config.yaml
n_kv_head: 2
activation: "swiglu"
qk_norm: false
parallel_block: false
init_std_o: 0.0
init_std_down: 0.0
lr_mult_o: 1.5
warmup_steps: 200
decay_fraction: 1.0
decay_shape: "linear"
seq_len: 1024
Each number is 50 + 12 x the weight over its row's rms, rounded and kept within 0 to 99. Layers, rows and columns count from 0. The size before them is the row's rms in percent of the matrix's.

# up: layer 4 MLP up, 704x256, rms 0.0789, rows 351-364, columns 0-31
# down: layer 4 MLP down (transposed), 704x256, rms 0.0264, rows 351-363, columns 0-31
# gate: layer 4 MLP gate, 704x256, rms 0.0768, rows 352-364, columns 0-31
up351 100:49 65 43 61 43 50 52 26 67 52 49 43 69 51 57 49 38 77 62 45 29 30 48 36 45 30 59 52 41 52 49 50
down351 103:58 45 51 75 60 62 40 84 46 36 51 65 48 37 47 43 51 38 55 59 46 46 65 69 44 91 55 35 64 40 23 50
gate352 103:50 43 45 65 51 64 76 63 47 32 58 40 58 45 65 61 54 34 77 67 32 50 34 38 58 42 27 48 59 50 38 72
up352 097:54 56 45 55 58 53 48 63 42 57 50 37 49 63 63 62 50 41 60 64 53 38 36 38 49 46 44 14 55 65 45 47
down352 096:50 52 41 50 26 56 75 61 46 71 56 61 51 53 61 58 66 37 49 46 33 45 33 61 59 35 49 31 50 49 29 30
gate353 079:45 37 55 66 45 39 51 51 30 51 73 53 42 56 48 41 42 22 47 52 62 56 54 48 36 59 00 49 39 60 47 41
up353 080:53 53 45 65 26 43 57 47 33 31 59 59 44 53 42 70 47 54 45 40 45 59 43 54 48 49 44 37 19 48 64 56
down353 080:42 58 29 47 49 55 68 64 43 77 50 55 53 69 45 53 56 45 56 53 52 54 63 44 74 43 55 27 66 39 51 70
gate354 074:63 62 54 50 43 46 45 52 56 54 59 31 57 40 53 44 50 36 58 54 63 51 45 64 63 42 44 46 37 39 68 62
up354 071:54 55 52 60 41 69 38 38 53 58 30 46 64 51 45 49 46 48 54 41 45 67 56 57 73 24 48 56 36 48 31 66
down354 069:57 54 48 43 56 58 59 55 56 60 56 36 37 71 55 55 52 41 41 38 55 46 42 43 46 45 65 50 39 25 48 57
gate355 085:53 68 34 33 41 46 72 67 57 22 41 41 53 44 54 47 53 38 40 63 57 66 61 49 56 52 71 54 47 53 62 53
up355 093:53 72 46 41 49 51 48 44 37 33 61 33 73 45 38 64 39 52 25 41 38 41 55 67 59 28 53 52 58 62 28 29
down355 098:48 41 18 19 36 19 58 44 58 44 63 54 34 41 56 44 67 43 45 65 39 65 60 67 68 40 43 51 37 61 47 55
gate356 104:58 53 44 86 55 50 59 45 48 63 65 48 45 37 47 56 71 52 39 49 39 45 68 71 56 45 62 40 48 57 48 51
up356 108:63 41 53 51 75 49 51 36 36 49 36 49 25 59 37 33 32 32 46 58 70 60 43 24 33 59 35 36 61 62 56 41
down356 105:35 46 52 57 44 24 55 32 46 52 72 65 64 63 25 63 46 69 36 38 31 36 46 71 46 52 44 50 48 39 38 74
gate357 099:51 53 39 39 27 28 43 67 60 53 21 47 43 49 51 48 32 43 50 43 57 71 55 48 61 63 46 65 28 57 39 32
up357 099:26 44 63 41 66 54 55 62 45 69 49 49 51 57 27 40 34 60 31 56 51 47 48 43 35 60 69 77 38 33 56 24
down357 100:60 39 54 50 35 30 58 34 59 39 46 62 41 31 71 66 57 57 52 34 56 53 73 34 55 56 59 48 34 47 52 55
gate358 104:45 46 50 53 63 66 43 40 47 39 55 61 42 61 45 44 62 46 55 68 31 53 37 70 60 61 47 50 60 41 43 35
up358 096:36 72 56 57 50 44 58 50 44 56 62 41 47 41 62 49 58 47 41 50 58 56 48 51 59 52 61 42 21 31 51 64
down358 105:50 52 41 64 47 43 70 55 62 46 46 46 58 35 23 58 54 35 52 56 25 49 50 73 58 34 28 57 52 44 48 55
gate359 092:61 55 40 76 54 50 63 61 44 64 39 50 40 56 73 44 72 61 56 21 33 55 76 57 46 20 58 55 49 35 30 42
up359 095:32 60 59 58 56 52 47 50 65 40 59 65 45 40 58 37 45 45 39 57 53 59 72 67 45 46 42 33 40 46 55 57
down359 095:71 52 57 19 68 40 36 47 47 60 57 40 51 34 40 63 52 55 42 48 46 56 31 53 53 49 44 46 31 49 00 49
gate360 087:42 65 55 52 54 36 37 61 54 58 45 45 54 63 52 31 33 56 59 42 50 58 34 64 32 30 59 52 47 41 44 73
up360 090:52 51 53 46 43 40 54 69 60 38 43 53 56 63 32 62 52 56 39 61 49 61 43 51 55 24 40 74 59 35 49 29
down360 090:49 49 58 55 60 57 53 41 63 37 58 34 53 40 63 44 42 42 38 52 59 46 54 37 40 40 50 35 65 64 73 60
gate361 104:49 52 48 61 52 55 50 23 53 69 55 34 56 36 29 53 43 39 63 42 57 70 58 40 46 52 35 54 54 44 30 53
up361 102:51 38 44 46 49 33 36 69 56 52 75 34 46 44 66 75 62 24 66 59 48 48 65 65 71 57 62 51 53 26 44 42
down361 100:48 25 53 68 50 59 52 42 35 58 47 51 43 73 52 54 47 26 40 44 48 35 55 60 17 64 53 52 62 48 60 68
gate362 097:57 73 57 68 46 56 49 60 65 41 46 48 34 70 41 42 58 60 54 57 53 58 35 40 69 52 43 38 41 51 44 54
up362 098:49 41 46 36 39 43 54 36 49 39 39 51 63 52 30 60 25 43 32 59 52 61 09 29 69 48 65 31 41 49 45 40
down362 095:41 48 64 63 69 49 53 62 58 58 55 51 56 44 59 51 62 42 63 29 41 63 52 40 49 38 61 40 74 57 50 75
gate363 111:56 64 37 48 46 70 51 57 69 19 53 58 55 39 41 55 54 65 45 56 34 47 37 57 57 49 48 43 36 46 58 68
up363 110:61 52 57 54 41 61 28 43 56 22 58 66 52 22 32 49 52 71 15 41 48 49 51 76 31 50 66 37 39 30 60 39
down363 106:52 73 57 49 56 51 46 41 54 47 48 42 68 45 43 43 53 52 68 44 34 63 57 38 51 52 68 66 43 58 66 62
gate364 095:55 42 70 43 54 43 55 43 55 07 56 60 58 42 63 42 52 58 69 29 43 43 50 48 55 51 49 46 04 58 55 58
up364 101:44 52 39 75 47 55 49 61 73 71 53 44 47 39 51 25 33 33 47 70 43 61 34 36 49 40 52 49 45 55 53 54